config.toml
hidden_act = "swiglu"
init_std_o = 0.0
schedule = "wsd"
train_tokens = 119600000
max_steps = 3650
Each number is 500 + 25 x the weight over the matrix's rms, rounded and kept within 0 to 999. Layers, rows and columns count from 0. Numbers have three digits each.

# layer 2 attention output (transposed), 96x64, rms 0.136, rows 20-63, columns 0-63
515475513526511552523507489465462544492477514485508471478481509505487458447521506487521486482496501514508509479512478491450536518514505504493533473501498516513511492462542491483555443533469494
513489519509518505525529471485560489493544498501503495515543482516515495498518503506513507531494529510488477516507476521514521475530490493473519529509490509480461523475537499493538493442507475
472501483494477499484488463482508511497469546503513500494510442508504496491498491487488456514531515490509515517496488494481518511507512490525482507481497500498487443497513507474439494459487462
525508487503542521492483517437509465531512499482481460496491453554457521486499532478468507490480482525507522490513520490498501492543510490508517495528487524525522471489464518511531507489492558
469499522474466503554505532536511504482497518480490484525469457502507512500487546502483449476484512485501509505499524463549487508486472516520555514509496492469492529497459470493509483480456458
481505498521521504516505484517523484450517520491524481480495522468448498495565506448530509531485481520507491478520545468512459525472485487511476500415506490489520460505470492488527556524522486
488503489511474490499535481504492523521497479494511502544431510490483516509551521514484437488514509490499443518517484511479515500530518521472487467499528499563494506493483492509510486488503519
456509480500507499499511492488522530497487507467482452483484498497477498482487484504514535446500529509446480472518468483486510467530473521511492534501539506520525503505509480483497497510484513
475526497477510540518498491479538503475502437526540482509494536482501480494514563453530511496511488505448478510523471479482482530480529484521509481576457482517487520538512512533458495503518469
492502478520499499540505471495485515500528505524513511484502487474490530521477498480515499528511481508534531499475471502535493484489491523502499525505496485521503504459503521506494482524448524
493478450477492501500518491523464492523540502505516477455511494496535477468548542469490506479536429484533520536438500538480455459499479505513508468485496488498530492510504498477523496507525495
514466494488502507486466462477499478479455497497515469534497505515509514471501494485511524526500501470482541509557509522518480464509460500476537539469496486543476495507487487490473507529471475
471495554544537540461519484498552468483509511514501532472505510495513455451493457496477481503527493515480543495497480506533504477523513539517484515506462489522499488464503552462540491511528504
537522501478527522503492508522535529484460529483487492503508505507499537484503516459489513482523544457528520519513495532526470479512502531475466525505496506490497488504519471470488547501445483
500510461485490559532468516500527500533491526490500506531486519522480491504546490503491440541516522519466529504515489554478541502534496492543548479483471532481518477502457445523432521508507521
466519513471492522510502505514513503476475480491501515466533454494522521523494533536532495499486503496537526500545462510492532530479499493523493499487484476516536467527518548514500545534462506
495477516467520543509502487506493489497504511487546523524516505473502563538527523546470494441539461469469512511531497476491449464488460506495515487462508532474476506490491529524533505486518514
505509512504502493518505481485558549503500491471531555490464520504524494469457493545511486496505455527512465492520499507534478525524531474504509523484545478526463496472490495535464510468462514
502520474545546535530455541497499461472515489521474511482499528504508478521475496499511491497548500466505447492523500472514478496510508535500554482521508476526507546485521526506508500487485502
539502482514492497513493499514505527473534566517435499493490489485501494503537504514516491489503490520514487505482486445461470507519537531515504508445449504550442447496491456497503499534488518
500485496495538521547489510489509468523441438504507518507520530490502451501514499492475527488443538499482493501505545527516482493446493481521484477493477487509476468460471467529505479486486539
568507547445527528460501520449530497506516538469481494494490475504500455517501505549519481503481495512478476500489524511495487533469476462453470480477518485523547531514495497482471478509493491
518463479466530499509514546544444471499482496522494530521495504494488501467497497504513472501498442477469580496490485518492498542481503521513483485477569499533497486486527441505514477535485475
470496455507483528462483520492511427502511485516501486507460487529539511492473531508508508496463500487496525530518542504496470513482504511493465513491499492476469508500513482480490508437511564
542495526525493494544501525511482483445522517540561475474480487472502505480463508513496487434519521528515504520456530526479486500512513503528465447500487496458516510529491475520491512521493521
471503481459522497492513490513493481451512505529522493445513427533474505471478513449441474526481496477489487525509510475532496474491554465491509462481488524521500489486484490478470482516501488
521546489498536473513454532479521543492492484509523478507522517502504483490518472499512488434460512456489505519504517516477511463494566485528507557492503541519495504521521546489503496514508484
459504528491500463496495496501469499442465540466485514551491552546505513490488465551510498495491530490479492496515506457503553473513536536484463478500506495513496531476513495527474501513510508
507503472467545450510489454465491519495532457458480487524444516506503485470503491497522493472524459500529468549474472479485491495520506535535498461478491465484535465498529501445500552462507475
484469494541492498501501545504497543516490501490469478526517529487538546487463514482511470541516482465482465533486495551526474506493506499501474491478479495500494469518481523505521473503529504
481494477497483515520520401555505472485500506506456460476526514520521486505481528503515517505497481501438493524487556522531462501517501528512515535511496501509510514540491482500531508517473459
445510507492509467481490526538498478492501501435516531469486507463483485512520500471540496536541542506493493530494548529484500517464515506479532541459500445480476495491511485497504478456511459
526502524497479509507545514476488518450474522527475457537479509503500492492506526525463476506452524484514524466489536533470517540533491493506519473520496523489480493466496555471499497446507429
507455494466518486532452482488516495526553490531501521469540506501540520504531509505478496479498530483515505506501479528518520494510518508487508477556500481538473493527538474530459480458532490
527440489485442509519485507520515469470445480501507518488467538540520545471505452510510502492506542506508503560493505435459502510504474489540515506528488461527485514499526558469493461537476503
475522497485520539483482519522497498511528528514548484529503539490466528443508521504577527488511532468478516497499531456537486545509481515518502486513488488531497459492449508520465500502529467
499489501542477541518442456524489557462507455469465524437453496477502485517521498527493514507520496470493519502519525491504475517591529488518454457529510497464507486482518492474485504557531523
508512506504509494449531522494510499455457496491517483497509523495510462546546472500500494483527491499530487491507513467500448491577487472557490488500557509524491445568528515519503512458524517
496493553459506473480474503544523532452479485536482475500490530483521485527502501471510519513504466502480513491494526499520545516503506510479533501494483521468520479533511512517497473500459535
478530517490518517479507490507494465517462478513459533466463529494513557508504488462517491461463470496508499421466492517502508471525475472512502492473468488518490525525481479475451529511545455
524509463501525453442466483519482502489505525478528510480499539520504483511485555512476503529487489469532524500471507537484475474516482487525515480522488520528501528483472498502542484539477536
503529500455505554474438508506470513497519489515517453472488501486478549484505491509479484562499508576488491464436514513504501460475520531537486523490518483515516485483539515517505520487510499
486530557492462510513475474541500446528522503532492525524482487481505496504465490509521547540538503435498505534474489495476525483531486467510464500463516534535490502500510518502512553468511499
525525525513463546500503519507515526459490464490500498482572547498470445438512532508497529522455450484500496518480471483471496485491483491472513497482472470480486529525531486510478500473531510
# layer 2 attention value, 96x64, rms 0.116, rows 21-63, columns 0-63
512491483536497520504483515522528515525495522490530475481469498516506522485497461534519489493513529505494505483512508515504483491495516508498542484499496542507475530545474552458495503509510453
479507482509538522547528530475524522514481531489491519508447466482471518502498506501425521570490501504432511528506488524482501476509499506558515524506470534472485519480525489504517511516491491
499550475506506538521511464486485502518482480522499519482486468521506503498508532455441509503517506522486498479510541451533469506473475496518494558472483491480491472528528496511504520491508493
501454505494494495499522481524556468492482498505498488468474516523490530492529507520522500501478502486498491517502487501506532453483506514494546472492503494489504509484467473478547496473473524
510505504481535507496468500475455517516517479504488490492486517543519458487501506520487508511526471511526497483506498483551513545462491493507486538492522485486513511544531507516502515508495494
503518496508508493508518488523506492474508531527485528502531538532484495502482507471516484492507505521494496487506518505516526507463503507492504495502502504514445499460482562488487531529495476
481499529471492476499489539462462510494482472521503526557511520501499508490517468495523522523469530459509535524484491502502494496485496535479454494500527505462516498507500491528476495549496502
484510525536475525503541532468517484509487536520500534525498493492494514480492521462464505506488520539486505510503491512485525484544472537462508531473509538500466520451502461543495493480548542
492506490485433509489480510535479540496521535502456508501462492496470464490493484472480530511500529517440522504439542504502529521461524500476447518507495484517519496518482524517498538510528472
525488542448491467528543519509501462512509494492524521453500531523487468496499452494524492486506488493538519481512485521549498511494499479483491492455513459425464535485475547517510492538500524
513507480508534506525523464486522504483468498509427470526458495527473504488503485488470506482465481459512503543502457473518500479532476505514494507505539521519496513523526491510458491508510500
535524479499499477443500505492486513497486475552523495446476506491511487466462455549503489554490440488475494486482548501525512508487547442525519528491542500517524484468542493518491457494529499
466500569513498521490458477494503478509486495518487527477467497474471514493526516479553487459523466454486509480482507398449472464534523508539506500484500499515497491485534565534457497512503484
517499467460420539482497527560492469527483496513521450484475488490534497540483485507494519502501521535551463476521499519465547528471473448536549478570539522510480511466516482527504485488467470
482513506460516534463555496524484508540478528493456504544513490506463475478475494518533484511501493514527528503478509497505502500471485542539505531441488509539499479474489464506491446534486564
532498463490495499549540539506479461465469536483520482514504476493502475465503511508483491474499480490498485510516515480488487488499480540491458459505520464512514540500484519494492451492481547
500531503469544471500522492520511483532507507495506524475505474477471489478493463487531558506500491489503458526497500549500518461462488552539488516515515512550546524508511483470522484493490507
540511493489517507510526484509470499528490497494489490553484505542488499522507473541518494510523511534548517480467519514476475489498512479568507519464505494515512486504508471538519474544482511
511470487461494459537521543524464514473475453484558523500523487549522485523504484468521502498566492451522475542477482492495521512520497507492524512526537560497504542495536523499499494543501458
600537502546556480471497492459531472462470488493502486516490453542483514493514536504501508509487506463541516528472530516476502476483487527520532459457469500494483474572519500443518464504483477
539543504513522495504476517501492475488468543522519504497514480462493542499514520552508494487499518503489492505541504517492514538447510484468529551481500490482532496496482532504514501450499486
489532547516558523520545559477516437511525544442471478508448477546500487516466504454459457400450531481516534530536545488483451520544473468471528520473467505542509507523502560511532467482486550
498516508505484491576501552490461444499473467473495456520501544491510510473491490518473510405489517521489483529491523492456510447487472496483490470539551464502499548545519487527500483522502483
496545473552542560508484535505448502508460555475540525509530487571472553477510455514465459479531481444478512522519495471456430498476539527460469487488545522533475480481476486464467522504513548
457488503472450509490483414486539524504554520521466496494537509462492486570533477521528503502477510528509504509525479485517486498508492536462493524498476465503524508500474498476502500527478477
492485449528541456509477481510499516466472488485490521467526528526500514487500514479489533511473428509520496524469482491508547520457515467505530505470535547544507531534512530519487465505493436
487510495520553458492515461483540546538511489515534568461512532477500502498523498514492522494489491511496517481478477503526526522516511458495516535472487467513486528514506554513512522469530472
469471473497520516547540477509497514529493528523506527490509465515503468539523498525483545511532507484483464539510497545529539495487513500443499477528481506552478513512532499472496505435457428
548486517498452477495477491514511485453481485518468535492478531502504467543504501508525561516489509500514526494502507447528438507457515538505476520503503531454538474506515517522521473466505529
537498498434524433515515488520489452509492459489484489522497486492503506518494497452518495477496483478489519498538517536471508460582486473498487495472478483487487528511503517478520466535463482
474494506513488457501524540459489519483480497522506492474488502490532470454481507548502488522529503543500529455492562487524553523481502477533481526485490471527511487549492511492456513494484481
550474474554506537510518509502496517494495530535518468499540469522516526512491522535485509477487488517439504513516473524519477518471488547470452476500471468451479544478543477500496480510475494
497509540503483515460494502507490477509497466480453474459501486478490491484513497530522530489487508471524467487493520470526497510487465561509508494529491487483503493491515524441493499504483515
507492481509523485520503525500483483530507506477487525506498477452497526508498493517530487484509473485491459512512474511543511493537463474473528507518499480534483516496528473551476479497460438
503502454508505534536465432487497475490482463520518473466490527499500514520526522506505531473542519538516488464531487560515501569528503523473530500530512503516501500507500531512515533542491414
455503485501494499477492490579478537558553504489561513465524527478500459505517466462477548517504447498477481562490471489502545456555513524584501461521448534579515471494464469536489548462472478
496503518480523529530528516508542521555464522506518530505465504514489536472561488477501497484531486537457436530483517517477531482498515513467516488548524519527534553459466416555527480430455475
453477474483507492488488522490485538493474486474543436465482517517492473516515497504500515534481524497503543509477510536555571523495526485505544518498549511516508469447506522539456523450507451
491504476540493573457459509519500503490518468514513473495526477478505536411472508528466470523458533502440495516522501499502500483509476444560497468513525517505519517466522498510503472538462489
513482479482493502533526513546511504500517492478503461502502489530516509516520468467499547464482542523477502518450528491480556493528449489560500507490526579491529472506503509501529487538442506
548516477499446523475465494526502470512526479515557473475520531455557479513495496518521508520563501508506483495461488507488510550549506483496474517456534496458559492477528496444496463542494502
462537479503484503464514498512448484519564490530495461514454462501470503511496502494499500467475508517497472479526569516488490501551471489505502504510497442496487554484456474485487506451510535
485504503554470512530453490522491512535498484542487439459511513501541488479537537582518522525529507520506483516482482517551484543467529504483481544479505498465525480499534484505486487498511502
# layer 2 attention query, 96x64, rms 0.167, rows 32-95, columns 0-63
488453510467482459513508491488471483465496501465551523507489512524490493533500526501487530524483486513519473528553454526497488483495450527516467537477468528493517495477532497548523491460461502
473522531516576471522573541534555522523473511493474451489539475489507515483525458451485518489504482516500528521526501580513564508461485537459503488537501496506482548449537510534487456497524469
498489507538477506492454484472471491452464476501467484503519492484479478497493548500549472516515497494532509513530484493517469502576529522489455542523499461446497495530526506514473491443430499
480496509525512470526525490519540513494475470487505484488503480516475512498543467467529527549538487481490520514532542507487499493504520517492464519544463459470500522514508522506494506499529468
480461471488489521505493528510493478459493520505510505512483525484470507508484523519520471501517527523472517510505547512490463489579509491519507490505479463461465492508482545458534489479487510
506470479502498489519528508486519515514510511502537500537502523516524501498548480509507546518536506490481527505503509487478516519486525494523474450543440524502467480484502453522473478510521468
517483467486491540487470537492479488505494503549485501480477493486513531477461519554483500499507537505498506487488518536523469542498460512490486466485552515505480506533471499503538506512487517
481488493516489483479497490507472503512501503501517520502504526520467494502486509472482496500487521471533487498547491490524496471522506506493510531500517487480524529496517512479506536508457480
527511476498489476495491468501529541514502480498473492504488510505538482515544477526570505477518472510522534466506492477479519531489503487503479441535484491521519477481506466543441481526541496
479544488520494491510506492523522500517507508487501515535484498542516458522490508489522525535477512498515492513488481505477511481479521500505507531534516506489499542501553512506491507510528477
506483478488485520464491499500513511511470499543509506505487520507482478503459533500507482530495512492530457485499545495483469501517504506507528521505542484514443502470469494492543507526447514
485541500491501536505501464480524495510486480498558499496500462513548480536507538518517497563510522517446492540476493470469505488491486489499520535483464490511488463507504492515471476521531487
556486498515466516501509485511514497518463518515473458516509488488503504486505514510540522505497488530514497503513485531471505533500501535502530511533465488539509481505477502508517501469495514
463446519439484509510502531556500508531510551537561535494517510484476507532490439477484540508521548500521464515497545526525496456506478494573521508514509460487520514512478453452479498519507518
506529498522514445529520463477473512524499464504508515451502484505490503455480492460516476462464481518500521480503535479506515490500493467447530501524520513474508495557493524495482526466508471
529484462477510507473468523524546483516484520494533504474516530540581469503494533497498494530510515482519510538487521489553528471536473493495514524517464509515468513473489436518549494443507517
515531520557496532480502518531506465539460491517471457502484471459498488503502504519491514546500475501482507466464557496587513530487508486478485520510493493505508540494493493479473480483492496
566498541474484500493537498475508516496494500518425491507518464494523535472493473431472497502477480475472481512511454470498523467497499478507478527540477534565510478490468457468472504458478486
521522487540463538563462548490479501510506473503546525510526493496469498535489523531509530510538538474467478528431583500522491525474450485530481519494470507528507513515475526529545469484488545
524515474504505446499471470484472525521486524503488531536511475535489546529505464457533505523525473474487498512543534488448557518496495481525527528468508533518554480521504561528501508531488505
518461487503485532519477540511477534484532515511501491552527514536519475451511503476489520528506452502516474507525523514488523508505459488495567475477532491478512523510506509508517487495496475
503490499494496443471530533500556455480502509528506494537482543504496509516452506527484525505487483456484507496507473489446487451556485557532512461506431488495479500536546525491506499549488488
530491495501514501486502530475477554484494513516503483521500527510494509511560487509475508462486467514513489496490468491476516505479460510543527468528509514465510510472539549459470452436517501
474510537529497484512449502533521469506481497508529429512485489465485517492505512463493484555522539491491493484474495551554494482516548527533479463500521518474515477503517506477514499513448472
482516476512474496530487497499508504495511469534482496481466511516512490492502522541532484565497543505454465510493517519455496489499505494525506496490519540519496569545479548512512439491476503
478506494470489495489439453540470499489506539496516473533502523569504561513485500500504466493506533490500508512502497493497534529485473486529502476498501489447518529522474481474480490509500512
509473503466465441513466486503477492500522478530505544555460500519527501485491534543514481501527488493503499491516465453481493487492500491548447553494464511514534485494498444504561525511498545
479507525500528485499458462483512503477470523483494493492490488474518505488486493470518527502501511497528450530536458459512488481501464455483467506478543461476486527482475485536502463529522519
533490507531530499490468520537530498482513489486517522523489516465479477523467487483476493489445464497480547473498499533521477534543498500514484494537496527475476529482478517481552501521548453
492522498510464464515464503478540509476495430499552483477508535525499452480517482435477530494476509450514462523524513462527506501529530484525511492528440513485485517470490520517504485515454517
509493539505534503510482477532526459463466459499497542493515493516564430520478525483481443497423506461504551489517496529473499509474470469477505512543509525477500576486487487541505533511491552
483476511483493498514517515481458522464491516521510519508508541462543491484541506476459492494523536471480470483524516508506477480462493471490483450483488506506496464557511488517525505492496487
482507499503495490504503496516493496549497484515468517497473511503495479502512494518496504488512509470531496492518476497493485506550511484516513498534531518497475519494517493514507513527493526
524521478519497503497476525532508485491467473495467520489465526527530444513501530498489506515491508473500498527488485478502497523515523491527518510516504500520514485506509540452522524537482501
506498490495509495516485508506498509483469501506479521512468513505511471554535503533481496497522531473501522495521508515501475534531485472524480502521525532503490508522514518485508515505462507
471506495483514466507505503496469491491486502476547523480531455476474521507475484494519535504502515518463534506483499503499499498474453492478467493518459507492534494509523512512504493517494462
489529471508508458517510502488501520502496493490479489491492519496514464521509526507520507487507527504517504496490479498504491489513500497525502515469509474534496478490506526483472510519493480
497503496503487481526505500502503491498518527464514497525552489472483513489491493485537514531513501527505504470481545496495509496439509486497516477474462486462506530459484501495459458468524483
508484540502507504548518523506504487483503536492526533493481458505485507502531500538465515505526481485475513473499520520489493481495510503521515513493514522474508505489535529526468487505512508
464485448496539481493514509496491491524487497524496507508492536488504501512530504515455537496518476484486509523498494478483483494520493494554490543480520504537491507514497535507526535511497516
496498473470498540462550489477502487514490536530524480507516538493531484457482514471499519507493500535508467545497500513481517494463501493493489501494500511529481492544476524485536515511513502
459485490502499510506500523499515509485497506523479484497461510509511475489493520531459473490496500494489495538516470476529479511537486526526514537465551495545477491543501496506557546528485500
508509473486524507474481508506488506529497482525534475479483546517496492457426533475494516508475482502495484543473534522503504471480487494485532535494486502499509523505492496471522461509501483
490518530482472498493497475489522486450514513501522492489485463520486508471494479489513528491497493538474529481537470479508490520478474508465482464506473529486506490519523500524483471520479474
541503532507434500473437468493490491497486542495462494461465526495469496536547476509496483499474499516476514507495491463527450508524511467464483507472571481450477488519455501493542469559471502
501525491546531535503528542446516516521502497500512553481536483498505501517514439478502534499486533466449524511505483479513525536489506483513517511511496500509475479566507512499526519524498467
492540526467486517470486503483462509517545468495524557496564472564503507526509476497457505527533519487491484505492493478500468479494488513514504543479539486473489506527550504514464516498468506
520498514507499487520495482472480489538517543503518482497475467524470461432447478510531497467516493539469492542490471501496506489498474498496492527503515518490490520513511448509495515497488496
522496499500499445521468503543459501481448519461506522474495497486491476457536506494505504522466523488461477458497468440505463483448566529494505501540482466449517515451486524504525527508523557
464504554509484543484488528480504525480527509573563497472503479505479526511483493541462495478482538535464445502487545508494538545531498464511477461501469479522542505507492563512452534534457539
444509514532483499462450507552493507506474531520514476525519518526489513478496499447533494528466470525531502554495499515554464489455539542483551503488522493474501484452439490499483506492507511
523531480520475480480533455492511493512529494495484491472454467508499494531482512511465533530512520500493460467525474539494471488544437501484518499484456512454551506538445473487513493531502566
485507508494526484511464460490509509513511505465523466460510486529503526507478489479486486543542505487469484501510438535504543434511536496522521490550451500498534442531475511511506529519504484
449515498512490487489540470482475496495495519482466464536501490487494484493429528473473503490496520500501501494508518513519492491471523520508482493428501497483531473490465473506489491517448518
529481518528475479492501506520495528529502471503491475520452503483565502502510493561501487517543534492490489479497519528501526496483485458492505524540510458515507489508481513553500481512531481
491502481546526473523496495511542503508484506461527502520470509544500513480510485515489495494493508497529520537438491482523460516493518425563507501541564456542512477482481485518526513513545476
496486510548479483499527462507560493481479483502496495529512442523479493506494496447481528517531519388516523518541478510515508496493524485490494517483459520510534516459466514497460485515458539
498485533509533494473488513533519501476498496505502527504494515504517487521477527510493479511538444466453490518484508464467517460523507471449452515519486511492466450493472527521511517486467515
512497506461505503526512520483499482501480518502494452480482425471498537469469517528499516458499534532443510535500504505543496455482511472486518460552504523537521524522508526501479532536452490
506520459531504513527498510463507521562487460461439472555440514534521535486563487515469552504536452512485524547493483535521491511472530517502529516509570416561480423455496506503491515486535510
505465495529501540504457514441489460503479495473528461505526420493480504486513484534490509497479535514515473483511499494518523478488482516523494501542499457525538540507521478496547490511486529
472521516496560476462461451498530495523498542511472536529491499480510515507525529501518529526498497504483485502476447542484516530539485516492504532494509505510501529518466524503472519500501473
554510407461504528470495468511524519490552527494506504474484482501507496462530476518490491528506503495489523529515496542520468503476520518474473499525523532518537509510530516511475541475475556
470542541511503509492517510511499498500497501448531510469488512503474548529497526491514468461513490487518516540472519522498467507518444513470522544504496527504518527535505476466489454444533505
# layer 2 attention key, 96x64, rms 0.164, rows 32-94, columns 0-63
511501480516485496493470523494505517485484491522466495487476488515489498535515512528513490491537485524512492500458493505471525514532503464522522482512480531463499470535508459515504520510503474
556540514506494482492498469459510513477497490509502463551492497535506521477494504460474455528458475493462497485492520498509526536442488463537494541453481468483485485466463470473496498477514537
479473516515466517492526506493476518500484520468476583501502508507498459503490521503481519491548512495489467541479505512492464503543508518470454532494484505478525501514499514498525539515511519
505522537511499505499498487492504510495536519483466480493481474525536516477488499473493466505470492488445497465478497464530531500496486475487525520483514465497486500452498499505500501513512510
513491462483510496529463509516478539517501495514500560515499505458503475527508517510497495491508517516527487524496505487489477497524473486485513500516511503497508487478519470508488490492510501
540525512450513516513487496492507481494517490499501457540482507511504541475526491479495508496461477535499507528492494473515523505492456466474559486493498499530461464476499523500491478494551496
479461454491511495511527539514548508494485516551471507477489498478495485542516498558524532475531496520521503510496478502481480479570478514499487467521513521498489502524506503505514510504506503
490485497573492483498472489503498522526487506494521510480522499491483467528472495513519486520543543501496509502488517535483459502483572521517453535512498466450524520509526486499506493504481503
506510492482498485497527478492531469482527471482483471514445481505507544482535479484515526514481475527512507525504500464549535494494452492464498425488513487501478480493466510505506453512512489
509524529535490506478498510500485509510519492472499545497515515526477523486487507448490508521496490482532484496493518514516491529466505511472509518503478552507497508492507489479485512516504505
489471507475498476484501542494521519550472515528516509488543565495455489497498502525498477481530500497483504483524496491497506522502502555473513494521469501476461484492514504499507506507516481
518518504492521490508472459487471458469546480514513494508499508530479541475506432486495477484465501502528545496545507459501487518443476509480526517471449482531461497476501515518460482496539536
538479531519505526501477496495505522507497559535487493516499498484517474496487516485484481513485507490490510519509512528459486522524456555483529533493474541485495502503503460479498500447465523
518495456482528485527477519488479535506489533575560504443553475450466490524522469484504510520494512531495517507522514527485481490466525519462469571508500452513502465467557524474479436524496489
481462524523501480488514529496474478494514516474514506529524473492510548478507494501481497463501511477498510477480497445581512545533456535490566507515529506510488447527485565513524492569469471
490499472503530504489416503535489493527531494481498511538485505499483478490492512537490464524479486457481505512525474522454527464531474472497516476482471486495488504466529570530498447461488509
484533533511448545513531492505550538513521526481494490525465524500521485464524478530510507477506532465501504465457474515504450516494499515513475572532502503488513496539528514484503491438484534
560493521564520497473525483515496478488446546459477442531536489494460488479528458515510540523512492490498500519453520550524499516483497494518499517489481509496508456476480523494530520557485511
530506486453473518511475514432494489477533507557494537535543491518468531503500511495480446491460469458542551491496491498512532522501465531501497486470523514531496492498505512470473450476477519
514489537500487472524487480497535513502513547463513449467511495543504504468463490493523498517581564513474465499537507475449469517510511496499464518468517483453496548530556500532500507529451466
544503482496494497510490509492544504523505450512499508465497502487495556466483546441491524484481522473503540497495513495533521505524530573460522521466487458511467458467515490516482504519463486
482531479468517504462494528557495464513487502565490488500545453486481474495494489486526502468495528443480462519521454522486477535460500486459501472489480478493481489475483481565518522538489514
566495463484483548470511523467515479518464535525495474521512520540577519495549512468504459482496490470513485479479486515499505523497502531490509471491474528520492480502474473489512516489491473
483501544529465537531465481556549521453471517490479481487523489481546460545465471497514507555482517499438494510465473532489449455516540521496493517548521471507533472515579537508507544508512532
522497537456483507521496512476518508509497478492476525513506523532472493534509480557518501541507486491545469477512501511537530529493447489487484504466502542506501497503517518497530553518525528
511540451499507488456465457510493504511478478508477514447474501536499550495491501484494489493476533491507496489496523471499457496509468484462513501439501546513534519524513511483458455540504496
497524555489487489475470508421482457503505475511508493497491481490486536500490467508454501456486546477503543512477591542499487500506487547497486504493501518495468481505504510494529456517528527
487519493501504517441540507492496461515434492493525515495495537482498497490480497463454473538450525490467546477501533455469513498543447508547517484471493556531508492514479523486513506481471546
524467483471466443497490535479500502483492472504489492504494515468506502532516533475480493505448469462533492506503487496503489556436494455488487462556536521549532483499509480503486504439466541
492499527454496464476473509431541520534492491481543487505532502469502511494471490490482495481520431460475501449472462469476542467452535494463512509457505507502516517521476533478513506510540521
476490484507423489551479487488469453484528494455565501464500480557453463535513510539487546549539523433515514541543466537462513506484540553488503528546484472479536451477506450442530493513486479
534491509520517443497484534501535493499489474506532450509468520463502470548504524516508498494482585489497581516523475542528503508483478530519496454471492482508459493527491503476517490506530532
487515484487535472502505499492500526516478510499484544474507496498497516518539473532503513475536528466508504498513490539474493489521503545518513482542517493542498502491514516490507508547509491
498497480526507513488506498476516494497469501491489515482473535524506490523478499520497469491515503517488510528477487511494510513510512488517486471517500497497496494494479495467507494528496499
496486483495485492515501483480509524518485486509492522511454522511525517528510523526498484475531527487499526532482496505488495496525480502502510502525511520495490502496522479494514505502457492
507497492489500495513500511490479484499547507503540492530505484462498490471485517503499526481499481524474513479499531477510505476480459505458488515486507488494510504498489499520506479506514503
507494510505497487493512490490498516488494458493503507494479494518526476532479500496495494495502510505493486492494487475496501501514509496512483513495505517462515478509501458460497502532493500
474501504465485509514514488508483466488547489514538463492523494463513487477491477504492501507501483511509467480514514461488517510495476506461493527466480478493503533497514512523484460473538515
494512497451496463492495517534495518498529497514514487491483487499505526497524500536477524455532505511529488496498482454482522535519476486501524502555459550498522542504523485540496498522460516
519502480529516500479504509495492528498485496506496540488512495531456506524476500491475503485498499482505510500506497516497493523483510475530507498487471516482509525523509519491532522521479509
524495509504493480484491470538486527480474517480471508506490527559505519475529511479470484469508515499534520487521519520518512502473509478531502450488483508532496499496480513475522516480459465
511502481542508482491474528496508539510465501495485509512523487522494476551513508504505497486500505544497535547506498517467500507492515478509533521522504521485503523540495496496543513502464532
489495541527508486474463507497468480478497530474527461482529538520502513444486544458478478503474457519474487488558500491544531461499510468501447484497464493498494476488503517483513495480477455
467520514498490483522493499502519429484526487501473486549491499468513492507476523487539494519490500531490532520500497476498504510509501486487514519525508519488495474514490489527445449481534509
517512497478498506469489509462550518547469541527459515505536506500450525524459517481501464486465512540542565447456428493463489498482531496464504501524482461550482467484465500537532470485542504
504540493531484485491498497505496543472516471489520515530497498490545529499495506459475528486512543479510520530510503480535511494489489501468515513487521484522494494533497489515478505541449463
458500520473530465522522515483481500493520481489483524472560521508515494489505481484448540498489473497521482484501519452463500509521511501445506561524498453479468496469541560509480486461465518
496512534529526453525497478468500517470499525484512483477502530484457529444534472541483475456472527506501525570536498473492525476527465510462509531522467506515506481524523488500471519483508496
514522484474507493500450527549521485459519502467508497456491519493492490431530520504509504474515494514523496462518484475480507471503531545466526497517469509482520525462456496519513475482456526
475492504533461542474494522483531540520502439507516493491504491520480559501503549528508480457515479531469502509514514517479545496476533495498474478468499532474525464459496495482479482437497480
443507520503462490474468493519537503456488562466545467496482531524499398488515473421489483532515450463507502500514482502550473539480527486504514522527490514497523500505509469486508497495439506
490522485455522545462548461501515510548512521506504484519486483454506446548446516487533455507443464453500515474497527522516499486536435510490507514512469507469537531501485500502456495516519570
475541542494497479543473464548521543480505475449533486478457528531531515493502511522511510534518482499546494487498542514487483456534540511495515482488487556506529425536510527475530507491488495
489467499468501489466489455456521481540463479500506481472539467482492468506446475481506483519489510498506522496518513486528514474477510475496465504517471526525497496490495460503518473569436514
542488469562523481510486491550531502450498506490476538469471530518545519514504485514475486504545494514543469509507476541520540486527487485475503558503467486500531493488535469521494486489557471
531527526499498524542496513549513522490497495556487464500506528491511491506512472464498483505492495494490522513504545521481529508548532532506487507501536539507446512512489495486515470502556473
497529486511531455538525462512506527525482457502518453476489457530517473452534461551537518501542503463509507496488465526471493458482534494525543516469531485467514489454462488509495487472432502
462499486469477489496455497519517475472494526536503506503526510477491530505454525524506500493480487508445479492462475520493470493503475447497500505485510521529525509551497489562453505497462496
516481508509516530522528509445526505463538539543510499471508454497490507512456536495497496482465525522480540491531501538509465482495476502459496453526519567528572561573517486517543516481484542
509526437507558513553551493508515510466520487482451496508475530448524518481522464554506533510500482543523496528514498493497475546525485486546466472464506538488485468509519507494515494500504476
506501510540482465504488554525463512502489515503521479531486463449465537498505540488510502458440508491520498466529540483472508538482499514471503512546505469506504457461512520516517493475503510
489522473536508539494490483488519518549504504507483492488472481496515494475547466524560491522521460480483487509529467507486545497483470460459555529474539496466545488544460536499530496486476540
518528522495528480516531485494492512509510469464468525479486445484501497495500491493474494498506455476483491501505525518500444567494471500569496463514499485501487500488469548503541510533516562